Each number is 200 + 40 x the weight over its row's rms, rounded and kept within 0 to 999. Layers, rows and columns count from 0. The size before them is the row's rms in percent of the matrix's.

# up: layer 7 MLP up, 640x160, rms 0.258, rows 139-160, columns 0-159
# down: layer 7 MLP down (transposed), 640x160, rms 0.056, rows 139-159, columns 0-159
up139,096,203,250,235,176,180,189,129,167,167,175,221,206,175,207,211,228,176,162,172,275,137,311,194,225,202,227,205,226,183,190,157,183,264,231,217,170,131,172,237,208,147,185,268,188,140,124,198,196,218,230,207,209,246,148,242,187,244,185,175,195,202,207,202,125,138,263,216,253,167,203,173,193,188,169,139,268,221,153,218,245,212,172,135,181,194,147,243,272,179,273,180,173,222,283,257,187,246,178,255,180,171,168,155,194,201,118,215,262,180,190,209,189,155,186,231,249,248,276,191,259,288,182,198,205,205,243,198,192,185,229,246,235,156,171,196,271,179,221,190,253,225,178,232,168,244,140,128,97,221,149,206,156,209,158,201,167,258,176,142,223
down139,104,184,162,207,212,185,168,243,214,189,149,193,167,241,163,213,177,228,192,107,138,190,146,197,191,198,185,226,208,147,150,252,184,234,158,262,196,172,219,195,184,227,236,202,237,221,193,240,222,174,115,202,217,123,272,134,208,206,234,232,241,261,245,247,175,175,287,190,202,195,269,220,167,280,201,169,131,237,175,233,285,164,203,148,228,273,184,196,230,191,150,220,206,168,196,201,182,103,230,181,145,229,202,150,175,233,231,212,150,244,214,122,196,130,177,199,206,224,187,179,225,239,132,203,201,236,207,305,254,154,187,254,245,145,225,148,195,186,203,211,163,161,184,213,267,270,207,203,257,222,211,269,149,207,85,145,216,193,184,208,219
up140,104,166,200,197,197,196,177,195,239,123,244,228,240,222,140,205,183,160,227,183,288,222,210,157,244,183,196,203,164,184,208,264,225,234,239,250,152,193,189,222,286,198,105,116,216,226,182,178,245,284,188,197,186,215,160,171,205,162,228,219,198,232,202,254,196,148,252,164,147,231,228,160,193,185,203,266,249,124,268,238,148,136,187,130,202,213,205,193,200,186,245,142,220,247,189,171,249,207,281,261,190,244,172,241,227,170,193,224,225,192,223,210,102,195,166,234,222,184,237,217,145,219,244,178,230,197,212,187,241,165,171,241,177,108,238,194,140,169,208,217,195,189,164,219,210,229,101,212,136,190,208,223,196,203,175,170,277,103,192,101,268
down140,107,182,182,269,203,204,143,229,264,269,167,199,187,210,205,127,176,156,244,147,230,184,178,175,229,221,124,209,210,235,190,229,217,257,216,165,146,162,123,244,207,228,205,206,213,241,161,179,175,140,191,180,242,140,306,220,202,191,112,268,221,129,179,192,229,239,176,178,216,157,103,218,185,177,197,217,208,212,221,199,155,209,177,204,153,281,224,211,170,223,168,162,226,167,281,217,220,236,271,179,202,275,209,212,303,248,188,243,257,165,106,166,249,161,220,117,213,116,194,199,225,171,256,217,151,166,181,219,174,244,228,219,224,221,238,169,215,219,198,201,177,173,230,191,150,244,215,198,214,131,179,140,147,261,148,212,226,194,267,184,205
up141,110,253,230,164,108,142,198,250,189,212,200,212,163,194,180,196,312,205,253,187,247,255,216,157,250,240,151,225,221,175,174,188,190,187,196,134,197,148,262,182,173,230,245,219,195,248,278,196,213,189,213,150,203,186,215,236,123,186,204,168,209,177,191,114,152,148,227,234,255,268,246,197,158,258,176,266,191,226,191,156,163,187,169,165,249,176,178,211,168,201,232,204,185,122,245,176,204,254,218,204,188,278,208,193,236,163,134,159,182,167,143,243,169,215,211,193,209,259,114,178,221,195,292,220,208,130,178,221,248,220,150,175,238,178,210,221,231,259,228,233,197,223,117,145,199,200,260,198,169,166,144,150,238,212,234,160,265,227,259,113,168
down141,094,163,219,264,208,209,219,271,163,164,236,208,229,173,258,260,166,252,181,260,240,317,195,222,186,182,174,160,164,288,234,239,161,198,195,216,165,155,270,155,191,245,281,127,304,227,216,212,205,186,234,159,218,197,223,181,191,150,241,212,167,195,228,210,186,222,158,237,162,232,157,167,199,214,156,170,219,217,172,128,194,205,175,153,215,198,153,184,195,127,197,215,144,266,223,225,196,237,216,141,222,204,194,197,165,171,197,206,166,199,282,242,163,244,187,110,129,204,203,224,118,225,105,293,202,189,179,108,245,173,261,245,201,224,192,201,144,180,199,221,219,146,207,210,130,195,237,184,195,204,233,166,165,237,182,114,171,180,204,177,219
up142,104,171,174,267,131,196,216,248,147,249,289,187,209,172,205,218,235,199,238,175,200,255,168,243,236,158,246,276,252,201,207,167,196,156,228,186,186,203,153,179,213,254,225,219,211,266,164,294,177,218,226,221,192,169,145,207,203,192,203,199,237,223,160,216,211,286,188,148,191,145,200,194,198,165,217,187,183,246,124,190,193,204,145,241,198,172,236,247,143,187,176,206,174,202,208,168,224,194,309,108,222,141,191,239,121,219,153,258,184,177,234,214,115,240,151,119,260,120,186,248,129,201,151,229,187,180,246,258,263,210,151,228,182,230,258,143,248,166,206,222,244,125,202,259,187,192,182,253,147,199,165,166,180,195,192,264,191,177,164,211,172
down142,097,237,211,154,257,271,211,193,152,197,171,200,212,217,153,265,205,257,151,164,211,162,164,190,127,217,179,231,157,268,195,137,151,157,201,233,198,185,215,274,67,160,178,210,167,154,219,143,151,185,211,139,247,231,224,221,168,270,179,159,225,220,120,87,190,248,218,220,125,190,252,137,223,102,237,226,242,217,187,231,193,206,142,192,207,194,224,201,237,182,212,232,261,250,212,217,115,237,187,203,215,227,142,150,217,234,198,243,256,202,234,237,186,189,277,224,166,200,166,165,195,162,199,215,136,230,198,193,191,230,222,190,246,230,161,165,197,205,170,197,302,265,203,239,216,232,260,198,196,225,168,292,195,161,182,213,188,209,172,226,187
up143,101,213,215,127,135,158,160,87,187,205,197,217,137,223,209,257,194,178,280,235,116,174,202,195,241,227,153,154,181,233,145,226,236,234,268,241,95,262,210,210,243,212,244,191,232,254,107,214,170,228,160,143,213,214,177,115,184,218,224,202,164,209,183,187,160,219,153,201,165,191,201,218,228,153,186,203,185,134,163,150,209,166,172,252,167,203,187,176,162,222,131,227,209,179,207,214,247,246,244,134,196,179,246,237,211,285,224,157,171,244,173,272,239,154,242,193,210,208,187,183,214,267,188,175,163,262,284,235,201,194,187,244,157,221,204,270,224,318,223,227,228,157,201,269,174,261,167,205,178,216,192,174,193,160,233,238,207,183,221,190,166
down143,078,163,232,219,212,236,228,185,200,235,219,207,147,196,254,153,186,155,149,163,268,241,160,124,167,260,243,182,262,145,227,177,250,181,168,178,328,240,215,243,188,206,232,236,222,212,228,227,125,257,192,220,242,124,205,297,210,202,197,218,173,132,200,209,158,164,210,179,248,231,146,154,236,210,229,127,122,224,205,209,143,203,234,119,204,302,230,262,210,255,193,200,270,169,217,167,158,118,243,221,236,155,221,231,230,115,202,238,258,150,155,186,191,190,161,232,205,212,237,228,199,148,179,206,192,107,189,118,183,262,240,189,231,158,255,190,177,158,180,172,192,165,210,217,221,202,191,194,215,189,220,176,176,179,239,229,223,178,173,180,169
up144,100,198,206,219,222,234,230,183,239,237,180,164,252,180,216,174,215,200,184,120,201,139,183,242,188,212,166,175,215,264,179,305,185,146,234,171,184,157,214,250,224,232,240,207,183,163,168,224,141,214,177,228,164,220,203,194,194,199,183,195,274,244,226,234,227,154,167,185,165,216,257,212,253,207,206,158,173,208,203,187,166,247,166,142,186,194,233,211,209,180,258,228,188,249,206,207,144,204,247,190,249,17,268,109,124,201,133,174,230,197,193,270,154,197,158,104,177,242,220,202,170,271,236,274,195,246,166,164,178,207,236,198,227,142,249,193,183,136,172,175,222,156,238,189,155,231,280,227,176,266,138,252,154,226,185,182,232,206,207,220,226
down144,105,266,218,253,211,209,189,229,194,115,222,197,204,166,159,181,248,237,164,239,165,204,153,190,202,161,207,197,177,220,178,189,275,196,143,205,269,186,261,182,126,259,223,213,230,204,197,223,254,194,217,215,205,176,152,157,238,229,184,204,225,199,185,193,92,211,247,185,161,173,208,175,172,165,193,190,235,214,238,214,212,184,158,263,236,195,105,221,188,153,214,225,176,262,177,208,202,180,191,208,155,314,172,207,219,190,260,235,171,225,157,159,221,181,307,176,184,151,226,211,196,219,208,194,259,147,212,160,201,224,330,209,170,150,114,174,239,143,224,244,167,202,230,99,121,150,192,236,154,155,252,157,234,203,190,216,232,138,276,177,261
up145,105,205,151,188,224,119,118,184,247,139,224,154,222,205,177,247,188,219,145,213,214,282,202,213,254,205,200,152,204,200,226,242,210,156,197,222,231,195,229,180,122,140,291,165,168,253,237,253,157,233,184,241,190,186,208,203,196,203,229,121,143,227,148,178,214,129,205,224,276,201,152,241,181,188,233,254,151,176,149,176,217,172,199,176,165,238,217,249,143,135,235,181,194,175,166,176,279,119,204,217,274,182,139,243,186,124,232,287,183,115,151,167,181,184,173,216,210,187,248,218,242,264,166,154,191,208,194,261,237,196,218,187,197,185,239,263,179,189,230,295,181,183,267,178,175,170,211,210,217,252,187,168,205,294,260,164,229,206,212,186,171
down145,100,207,145,243,178,169,214,198,265,230,195,225,195,140,209,169,201,231,265,237,154,202,165,235,142,267,186,255,214,195,236,195,248,264,216,170,230,253,109,224,213,262,238,173,183,209,185,197,227,100,251,204,230,146,220,159,222,217,160,182,196,135,193,203,216,224,168,197,231,133,197,159,249,244,258,181,185,159,183,216,180,174,214,162,220,156,192,233,218,170,230,179,211,239,95,283,194,172,206,229,173,144,180,174,218,222,236,168,221,214,160,214,207,202,213,185,216,202,159,209,167,99,192,192,210,234,182,201,191,133,245,279,160,225,211,203,210,126,205,282,229,207,178,176,145,287,199,255,106,230,289,153,120,237,170,204,205,192,283,114,182
up146,101,173,160,232,124,248,201,245,295,243,216,226,269,225,231,210,160,222,216,181,191,231,188,135,133,213,151,203,195,210,160,218,236,199,185,194,189,225,168,235,185,193,228,151,125,109,233,156,274,221,199,280,221,224,222,198,246,199,152,168,222,140,152,268,212,192,199,185,211,187,252,222,239,104,182,197,165,216,231,197,226,243,186,175,156,239,97,184,183,159,173,190,218,201,142,169,183,286,207,277,188,206,229,167,202,219,223,260,175,167,213,187,187,213,197,234,128,146,142,209,198,188,167,168,227,190,268,232,260,229,187,195,188,298,241,233,203,126,227,254,198,138,118,237,200,175,212,197,202,194,126,241,270,192,182,298,161,169,180,185,189
down146,091,118,231,182,135,199,226,189,170,222,208,249,197,223,186,247,161,214,187,169,200,258,222,193,272,309,144,180,155,230,221,164,145,175,217,223,173,221,199,203,204,226,236,271,227,226,280,146,154,221,166,137,183,191,179,256,246,232,196,176,205,190,200,226,218,142,233,118,212,128,158,241,176,233,257,161,209,209,169,202,231,218,275,152,187,218,188,230,221,137,135,188,218,207,214,150,224,231,179,164,251,194,215,239,220,278,239,160,202,264,203,168,182,162,207,246,229,194,168,206,233,131,253,244,214,211,218,191,156,176,156,145,241,206,170,145,279,185,239,160,144,236,101,254,144,121,239,173,207,141,167,219,132,231,242,113,201,241,204,180,243
up147,101,186,128,196,212,217,206,168,243,217,264,185,184,162,125,265,158,214,227,159,216,211,193,220,231,176,188,241,204,237,194,199,207,191,238,235,251,151,240,194,250,187,243,198,157,179,92,170,230,194,246,152,254,169,223,160,231,236,194,126,119,210,224,206,238,143,144,227,116,208,224,222,242,201,255,129,189,238,231,256,196,184,152,154,189,252,200,230,180,261,174,169,205,273,139,201,250,206,159,196,215,102,156,203,197,180,179,190,237,272,191,323,161,246,133,111,127,192,192,219,207,215,248,276,149,184,167,163,208,254,180,192,182,178,199,224,148,272,179,261,225,200,190,187,194,211,173,205,137,174,208,165,151,248,265,177,221,208,230,228,200
down147,107,228,112,183,258,208,204,259,275,223,145,214,223,209,249,230,287,227,189,154,254,266,180,222,227,195,159,256,113,172,240,187,220,191,190,189,238,165,245,204,190,180,185,190,260,194,206,191,250,189,231,144,134,137,189,124,238,184,218,187,192,218,233,199,162,171,243,252,137,240,232,203,173,198,115,138,191,176,117,180,272,155,144,197,185,225,176,200,220,215,174,218,142,258,271,234,309,213,196,180,231,197,260,233,156,283,193,208,162,203,207,158,191,184,163,210,207,199,140,174,160,226,186,154,168,150,199,221,197,244,187,128,169,203,151,166,240,96,178,258,208,200,205,189,307,196,196,174,228,229,205,186,225,170,206,181,230,212,197,252,271
up148,101,263,237,180,224,224,130,172,212,277,291,138,255,115,139,110,193,233,301,234,207,183,224,158,207,174,161,210,178,181,182,145,191,183,201,207,235,203,219,226,226,192,262,203,205,228,257,228,165,192,233,230,122,177,237,193,240,227,168,187,176,131,253,199,162,220,178,241,265,274,250,189,186,252,265,178,209,189,197,150,185,195,224,221,182,245,187,158,243,207,166,234,205,154,127,183,141,216,216,234,175,143,208,241,255,124,194,219,191,190,182,237,129,240,234,179,193,291,160,202,202,163,173,212,184,153,241,162,171,230,174,183,238,156,230,211,243,196,191,172,131,208,137,71,251,203,208,276,170,211,161,173,240,231,165,226,152,183,190,190,220
down148,095,211,242,213,202,157,214,205,187,196,181,208,157,287,166,137,212,183,190,225,230,220,171,204,233,196,219,125,174,262,249,145,178,216,152,243,196,233,154,125,127,144,212,114,188,207,168,264,239,154,188,164,140,188,185,158,88,153,232,206,175,245,171,148,200,161,284,163,257,207,107,229,213,129,199,185,216,212,211,220,206,263,203,241,195,160,221,195,193,173,181,182,206,221,261,179,219,154,135,169,196,236,261,208,239,234,187,251,173,247,180,215,245,159,169,209,151,222,248,189,216,204,259,272,193,162,238,253,227,229,237,221,182,219,267,200,170,171,183,109,147,179,158,252,242,305,185,189,257,233,205,228,132,203,200,173,231,204,273,239,229
up149,098,273,200,186,199,159,246,213,234,214,315,226,221,232,180,259,208,268,143,213,240,279,162,182,197,198,219,153,181,217,190,181,187,226,185,171,170,244,164,210,160,213,204,205,178,211,152,189,228,152,181,243,227,228,232,292,151,148,123,261,283,237,189,208,172,238,153,179,173,216,135,165,225,200,221,222,246,137,134,209,167,261,187,162,182,177,135,186,196,169,225,165,159,232,222,117,216,165,172,208,198,148,185,139,234,256,172,253,244,233,130,138,152,178,198,263,172,220,171,189,182,239,208,190,212,195,224,121,158,209,286,189,291,144,158,227,237,255,213,188,197,212,254,199,314,273,134,194,179,188,193,166,183,206,201,179,173,162,231,198,220
down149,101,126,191,147,231,270,245,270,200,128,162,254,159,181,230,209,184,212,161,182,176,220,126,155,203,137,185,173,192,285,226,282,152,212,232,251,228,148,144,137,211,242,224,216,221,187,183,161,248,173,266,219,186,186,155,240,224,221,236,214,230,151,226,286,159,215,159,118,174,243,239,229,279,197,188,254,196,186,214,217,260,159,140,231,218,265,183,197,212,176,207,218,185,115,247,167,206,180,209,184,211,193,168,223,249,144,250,122,130,217,244,182,201,209,203,209,245,204,148,146,202,179,225,186,213,253,186,229,182,121,240,213,153,221,259,157,211,137,227,205,158,189,225,177,186,240,231,216,232,187,138,211,201,168,235,275,241,122,215,114,207
up150,090,129,251,238,203,249,175,201,162,113,225,183,237,277,275,232,249,224,158,236,203,174,161,190,215,151,241,140,234,191,166,148,214,187,170,173,193,203,231,288,179,170,173,257,122,171,214,204,198,219,239,266,201,221,184,162,151,200,230,192,203,202,213,161,158,157,229,209,229,256,186,173,237,237,187,267,170,199,213,168,213,285,192,167,182,228,241,173,146,180,223,234,167,205,200,232,143,138,326,248,150,171,154,154,202,194,196,220,156,188,173,201,231,240,201,148,244,211,190,145,144,240,239,215,125,209,232,161,265,209,147,271,286,143,166,185,253,256,203,201,202,195,236,189,217,179,133,243,203,189,187,195,264,190,227,147,109,145,166,242,242
down150,096,171,188,150,184,177,161,148,214,290,268,250,148,187,176,191,163,187,184,217,138,232,85,240,173,180,211,236,196,228,207,247,217,172,231,251,215,315,174,201,208,181,209,159,306,231,175,143,247,211,215,183,134,131,249,176,184,230,250,190,201,218,222,313,260,226,136,160,150,184,234,242,182,171,206,171,256,166,199,150,185,175,146,216,195,194,166,205,258,178,167,116,188,163,227,166,210,242,116,250,207,251,230,167,196,189,212,94,220,229,196,166,196,206,157,237,189,169,216,229,202,201,217,154,206,237,202,164,164,194,226,228,116,234,272,234,190,176,214,201,177,185,202,290,198,257,211,216,205,210,229,146,177,263,238,206,258,236,191,213,174
up151,097,288,177,214,205,226,212,136,273,111,192,230,281,198,165,225,244,185,155,172,112,203,187,259,194,259,177,147,209,156,285,164,257,160,201,226,163,204,289,172,99,204,215,229,127,193,182,182,241,256,184,132,183,182,221,214,218,240,203,239,253,224,181,232,165,193,190,175,133,291,221,194,247,219,234,142,209,183,156,209,153,188,181,243,222,234,240,227,225,193,152,153,113,179,180,205,226,155,180,210,159,186,255,169,167,296,175,232,234,192,189,191,187,181,216,197,172,223,234,143,195,152,193,208,216,211,220,250,179,215,207,245,181,223,264,176,145,246,241,215,209,249,249,219,209,198,99,185,202,133,190,186,262,252,147,189,226,241,169,138,188
down151,088,162,210,207,206,225,212,188,160,161,281,201,137,180,247,153,169,190,301,224,165,187,146,136,197,249,251,177,275,226,161,194,214,201,254,197,143,224,241,219,240,185,178,166,236,230,245,212,140,247,183,193,159,172,214,224,203,171,193,174,161,222,239,147,214,143,198,261,283,214,191,253,174,201,141,207,182,161,282,233,175,208,267,121,210,273,153,194,185,229,122,222,204,154,273,191,180,209,282,277,202,235,213,230,242,194,233,136,172,203,253,196,201,172,181,191,211,200,201,217,202,232,201,247,211,232,228,175,247,185,193,147,202,174,156,251,146,137,214,223,298,139,198,172,138,189,150,157,144,160,139,196,188,113,205,199,143,240,230,268,237
up152,100,226,189,221,294,262,208,205,158,213,191,198,157,174,194,154,174,175,228,164,197,133,139,188,297,156,196,241,305,227,189,200,217,218,195,205,208,127,162,229,147,248,245,290,191,202,281,177,217,234,184,184,140,167,230,201,291,197,203,261,128,233,177,179,189,229,165,131,192,239,146,240,167,177,159,256,166,191,191,157,217,165,195,213,161,144,200,237,208,253,187,185,146,216,206,217,232,172,240,176,160,256,192,224,171,185,135,170,153,286,156,172,169,163,179,212,189,256,123,207,216,153,264,221,199,121,199,208,270,188,179,229,167,214,241,224,183,225,266,152,179,180,128,258,213,253,236,201,242,219,180,191,179,224,276,217,282,217,149,179,187
down152,091,137,247,249,142,183,265,291,240,266,244,182,145,126,163,207,162,267,202,217,265,228,229,156,179,141,143,188,175,220,283,255,186,230,186,203,182,168,194,147,251,200,246,137,207,200,242,172,138,221,253,197,182,198,190,285,235,206,224,134,231,203,218,212,245,161,197,166,184,207,203,240,163,257,136,150,157,225,230,176,185,138,152,156,261,215,177,225,195,155,172,116,162,179,193,208,195,246,292,156,251,206,249,146,242,177,233,180,196,223,182,206,231,250,150,225,141,178,185,145,188,183,165,222,142,231,164,290,133,150,151,192,201,158,169,182,222,262,185,257,172,179,211,214,241,201,250,203,175,252,209,229,251,218,175,177,161,254,213,206,221
up153,089,216,227,177,205,186,250,240,236,203,264,206,214,147,115,223,234,213,188,160,203,204,177,133,132,204,253,174,313,187,178,193,140,146,228,151,205,191,206,149,159,260,229,300,204,164,225,280,189,234,109,262,149,217,257,199,227,158,250,240,248,225,205,164,167,173,194,165,216,263,178,249,198,170,169,173,225,138,202,209,202,137,174,195,160,243,195,231,245,178,123,208,188,181,202,201,152,181,177,220,214,182,255,199,156,200,169,277,133,226,194,157,210,277,196,231,231,186,155,221,264,209,142,181,169,164,182,218,186,143,188,200,200,249,205,298,221,209,249,263,168,199,228,215,123,189,142,202,226,251,185,192,298,133,219,195,140,179,226,190,188
down153,094,172,101,172,225,164,149,152,208,224,237,219,250,202,145,169,204,288,177,270,137,233,181,151,243,164,221,194,125,197,256,95,242,196,235,150,242,263,262,169,224,193,206,185,171,143,204,173,199,215,149,203,150,185,187,214,244,233,215,216,218,188,194,233,145,224,134,218,164,172,174,177,306,163,242,204,126,185,239,242,194,215,231,237,200,171,142,235,267,219,159,240,199,196,229,243,216,211,228,163,124,188,148,204,155,249,188,184,173,179,250,205,198,155,238,130,265,234,158,288,227,167,240,200,218,256,227,217,229,216,185,212,186,240,171,105,253,143,218,194,246,199,210,173,229,228,180,138,220,204,196,167,140,224,250,183,164,173,249,260,247
up154,094,237,95,209,235,204,164,201,211,186,198,217,260,181,210,259,231,215,259,170,229,192,201,194,237,231,251,260,196,221,140,294,209,251,235,195,214,194,191,115,255,160,230,173,230,204,155,175,142,266,215,255,209,146,146,215,204,227,240,212,212,205,210,237,228,189,239,182,226,226,184,194,190,217,150,86,220,242,195,288,115,193,181,192,222,207,203,144,144,204,221,210,250,232,121,246,241,211,196,192,163,180,292,196,213,230,267,97,190,220,192,209,239,138,255,191,169,232,155,257,192,171,204,167,178,136,142,120,184,187,217,190,252,254,197,168,210,204,198,178,157,139,150,232,261,245,182,111,186,181,230,128,184,182,154,185,188,189,241,191,163
down154,096,188,211,88,140,206,215,160,269,169,152,161,183,183,140,243,172,216,125,215,216,228,173,205,225,222,159,160,204,175,111,248,210,215,139,228,216,181,207,167,234,160,247,212,139,291,151,165,233,215,166,266,243,232,237,174,231,134,158,226,242,209,158,217,186,272,275,145,235,222,243,215,189,216,251,230,301,86,173,231,232,162,248,209,238,286,202,231,106,262,198,205,214,211,177,192,156,197,176,218,175,266,203,256,238,215,219,121,202,159,212,139,225,211,139,181,179,220,191,236,199,158,158,205,176,312,237,209,199,198,225,173,181,211,197,230,238,197,166,245,200,180,164,171,199,211,202,178,179,210,255,212,213,175,229,167,172,157,205,231,151
up155,101,269,203,143,193,272,165,174,202,196,283,193,250,229,185,233,104,225,132,134,172,188,156,190,238,186,260,197,232,285,244,190,155,204,185,201,92,198,155,229,219,224,180,244,123,123,196,299,193,243,168,229,219,210,144,206,177,188,189,207,218,225,154,247,188,171,163,216,225,181,182,149,240,233,193,218,184,145,227,185,236,206,244,192,146,214,201,200,221,126,177,222,208,216,199,188,218,205,149,190,160,280,160,118,244,179,197,228,228,229,188,212,184,225,179,219,183,251,217,188,238,220,155,256,307,239,296,175,203,181,276,175,244,179,207,152,253,210,176,280,172,158,161,186,171,140,232,175,154,194,260,209,161,191,152,230,192,167,186,125,233
down155,089,196,231,176,249,139,209,227,242,207,156,180,205,126,187,219,160,202,275,212,265,206,212,206,208,143,193,236,156,154,124,190,197,202,268,222,237,232,185,251,250,181,250,176,214,213,232,164,165,206,175,133,177,177,311,209,241,207,161,199,197,186,221,127,254,132,239,222,194,204,178,176,141,226,164,163,168,271,218,224,241,158,243,184,181,163,162,153,227,190,202,186,134,229,234,204,219,232,177,162,261,160,216,257,164,229,231,313,143,218,170,166,175,135,221,231,201,196,225,155,234,277,212,219,124,151,148,188,220,218,175,152,202,253,137,264,180,143,255,199,231,211,273,201,244,170,177,165,175,176,247,132,190,172,246,245,100,177,240,241,197
up156,100,200,263,136,136,240,151,225,222,184,223,224,172,214,162,199,195,196,181,235,260,189,113,144,105,261,161,197,251,167,203,209,154,159,188,271,228,225,108,207,83,228,216,233,164,154,169,184,159,280,238,191,180,145,212,244,211,199,229,133,230,194,244,159,285,239,239,209,223,177,185,178,177,277,184,258,286,148,213,212,203,186,184,196,188,221,165,199,226,148,253,172,203,154,177,253,192,295,171,205,205,156,182,225,229,153,218,215,288,180,185,235,201,186,247,283,178,225,145,181,207,165,189,263,226,182,182,216,191,174,194,259,139,180,186,219,249,229,216,216,172,246,223,179,149,185,150,208,156,243,181,216,234,169,247,214,173,226,180,207,104
down156,103,226,201,196,259,212,172,175,154,161,136,258,211,256,243,247,251,222,163,213,189,185,238,177,214,201,225,178,189,198,274,213,157,259,119,242,190,149,213,220,217,292,176,210,153,176,198,214,127,207,188,178,225,260,202,164,244,182,221,180,206,196,176,229,162,232,209,106,143,139,240,162,258,137,198,169,158,250,277,216,212,160,200,210,187,161,196,186,135,158,174,272,241,192,162,207,219,220,189,258,151,138,181,210,104,188,237,165,146,170,205,213,249,179,162,167,203,217,146,226,201,167,103,210,218,190,167,188,212,263,246,248,238,207,181,247,228,228,222,206,147,190,218,237,219,225,182,173,162,113,279,225,239,206,248,96,219,235,213,306,202
up157,105,129,208,195,204,312,228,199,117,218,224,215,217,205,221,50,63,219,194,190,175,178,154,179,143,189,167,182,302,185,200,164,194,169,247,237,152,245,176,207,148,267,200,160,212,225,192,216,180,170,200,220,175,191,160,212,147,203,216,173,224,240,256,204,172,213,203,174,235,220,199,246,213,190,254,163,225,239,214,259,192,168,219,221,301,220,158,245,180,177,170,206,191,204,206,224,215,146,216,227,192,260,160,154,125,208,201,222,295,232,203,225,171,200,216,269,190,200,155,189,266,249,157,155,177,268,216,202,145,225,156,160,167,206,230,184,148,159,201,189,216,148,211,169,144,219,236,257,196,190,226,236,241,213,154,237,270,213,113,202,233
down157,096,234,214,180,229,179,191,231,271,170,159,189,240,229,112,254,228,240,215,199,242,169,233,174,197,300,141,158,134,144,174,242,198,187,104,195,251,218,142,205,225,213,165,168,189,205,181,229,212,174,165,177,203,259,208,310,230,114,166,251,191,220,186,255,240,245,248,175,217,169,176,190,221,243,209,161,117,238,179,217,200,228,211,139,276,197,293,191,262,163,188,224,213,199,188,236,216,182,184,191,263,148,203,179,237,242,179,149,191,142,146,209,180,115,244,198,170,211,194,133,203,235,293,230,176,181,241,193,173,254,206,267,169,183,148,210,150,204,164,217,171,239,212,143,209,170,189,193,145,161,165,214,200,305,208,236,194,169,245,150,216
up158,099,156,176,241,286,160,251,186,194,132,174,239,190,168,201,205,173,173,264,216,180,174,198,159,165,166,160,147,188,255,169,208,154,213,185,207,187,241,217,219,165,153,212,226,191,138,204,268,173,210,167,178,193,227,265,231,252,239,179,193,235,306,204,197,199,224,185,215,205,238,230,154,173,271,274,126,202,159,189,229,132,157,183,205,207,214,293,219,185,270,179,210,256,186,186,181,165,180,185,210,227,164,177,229,197,121,194,161,150,209,175,229,189,203,173,133,228,235,248,193,199,254,198,284,203,161,170,174,120,289,148,175,110,216,253,225,221,143,234,293,208,215,211,263,186,209,280,223,182,165,218,222,186,244,216,152,226,145,105,233,143
down158,104,156,210,176,161,175,234,270,190,251,228,163,204,144,152,205,242,247,141,209,187,154,154,199,255,198,165,170,227,204,246,255,178,196,233,144,227,258,178,205,142,200,200,119,193,250,210,229,241,184,202,215,197,203,251,164,179,146,260,252,192,166,175,181,213,196,284,245,195,209,184,212,255,153,197,301,206,244,197,193,240,200,209,142,145,206,162,151,246,149,183,153,219,222,145,150,211,236,178,163,268,193,219,98,185,224,225,207,219,222,219,199,242,199,220,257,204,241,209,147,265,196,182,190,252,233,287,201,195,173,258,148,245,217,98,196,237,131,278,183,121,197,230,142,237,121,185,169,201,207,183,137,218,208,130,227,242,217,216,117,212
up159,109,241,226,262,207,144,195,191,171,152,218,243,210,139,190,190,287,153,229,157,237,192,191,213,209,198,223,151,204,211,166,163,204,216,144,137,184,233,202,186,194,225,204,151,233,209,175,244,215,141,215,146,209,235,131,229,127,161,203,277,271,190,186,175,194,220,194,223,287,205,157,161,228,189,240,191,239,160,256,184,193,246,190,138,211,159,197,139,154,198,234,220,157,174,193,192,214,270,221,170,240,219,244,146,236,270,224,276,227,153,250,226,199,217,170,172,230,234,150,125,253,147,316,225,225,246,187,131,239,234,213,248,242,152,179,96,231,232,160,199,200,221,233,210,195,216,245,277,125,169,165,153,245,188,201,158,182,153,182,121,158
down159,110,193,263,177,211,185,256,194,171,232,160,259,198,157,111,205,206,206,205,261,208,269,226,198,166,205,181,209,157,261,224,240,127,171,200,202,227,216,147,241,174,174,174,182,249,216,189,275,257,194,190,170,178,227,185,267,220,241,162,135,208,171,120,266,148,187,167,195,208,165,278,195,230,221,205,269,211,205,192,218,246,156,184,178,217,218,232,225,254,220,219,261,243,197,149,213,157,176,191,215,194,215,201,273,252,212,215,174,143,249,193,236,253,117,264,185,227,181,153,179,236,132,305,234,186,188,156,178,134,196,196,288,240,203,211,154,158,122,165,206,184,226,98,206,123,234,196,212,152,228,202,163,186,137,165,208,133,192,174,240,128
up160,094,232,230,182,217,173,137,182,188,211,190,197,232,173,281,182,184,136,218,207,147,161,288,165,205,233,165,166,181,280,205,209,241,168,164,208,155,166,216,203,180,258,198,263,246,204,175,151,122,202,155,238,220,168,243,193,157,155,207,136,70,222,219,208,200,192,281,246,225,220,261,210,234,278,234,161,221,222,200,218,229,276,246,180,223,235,245,140,164,198,208,204,213,184,114,257,169,283,119,301,252,142,165,214,199,241,229,167,120,186,172,203,177,301,198,195,176,198,205,202,230,235,184,221,209,223,215,187,146,138,268,222,133,163,213,226,199,198,200,186,241,136,192,225,193,170,181,163,172,186,158,233,159,198,242,204,227,235,226,176,161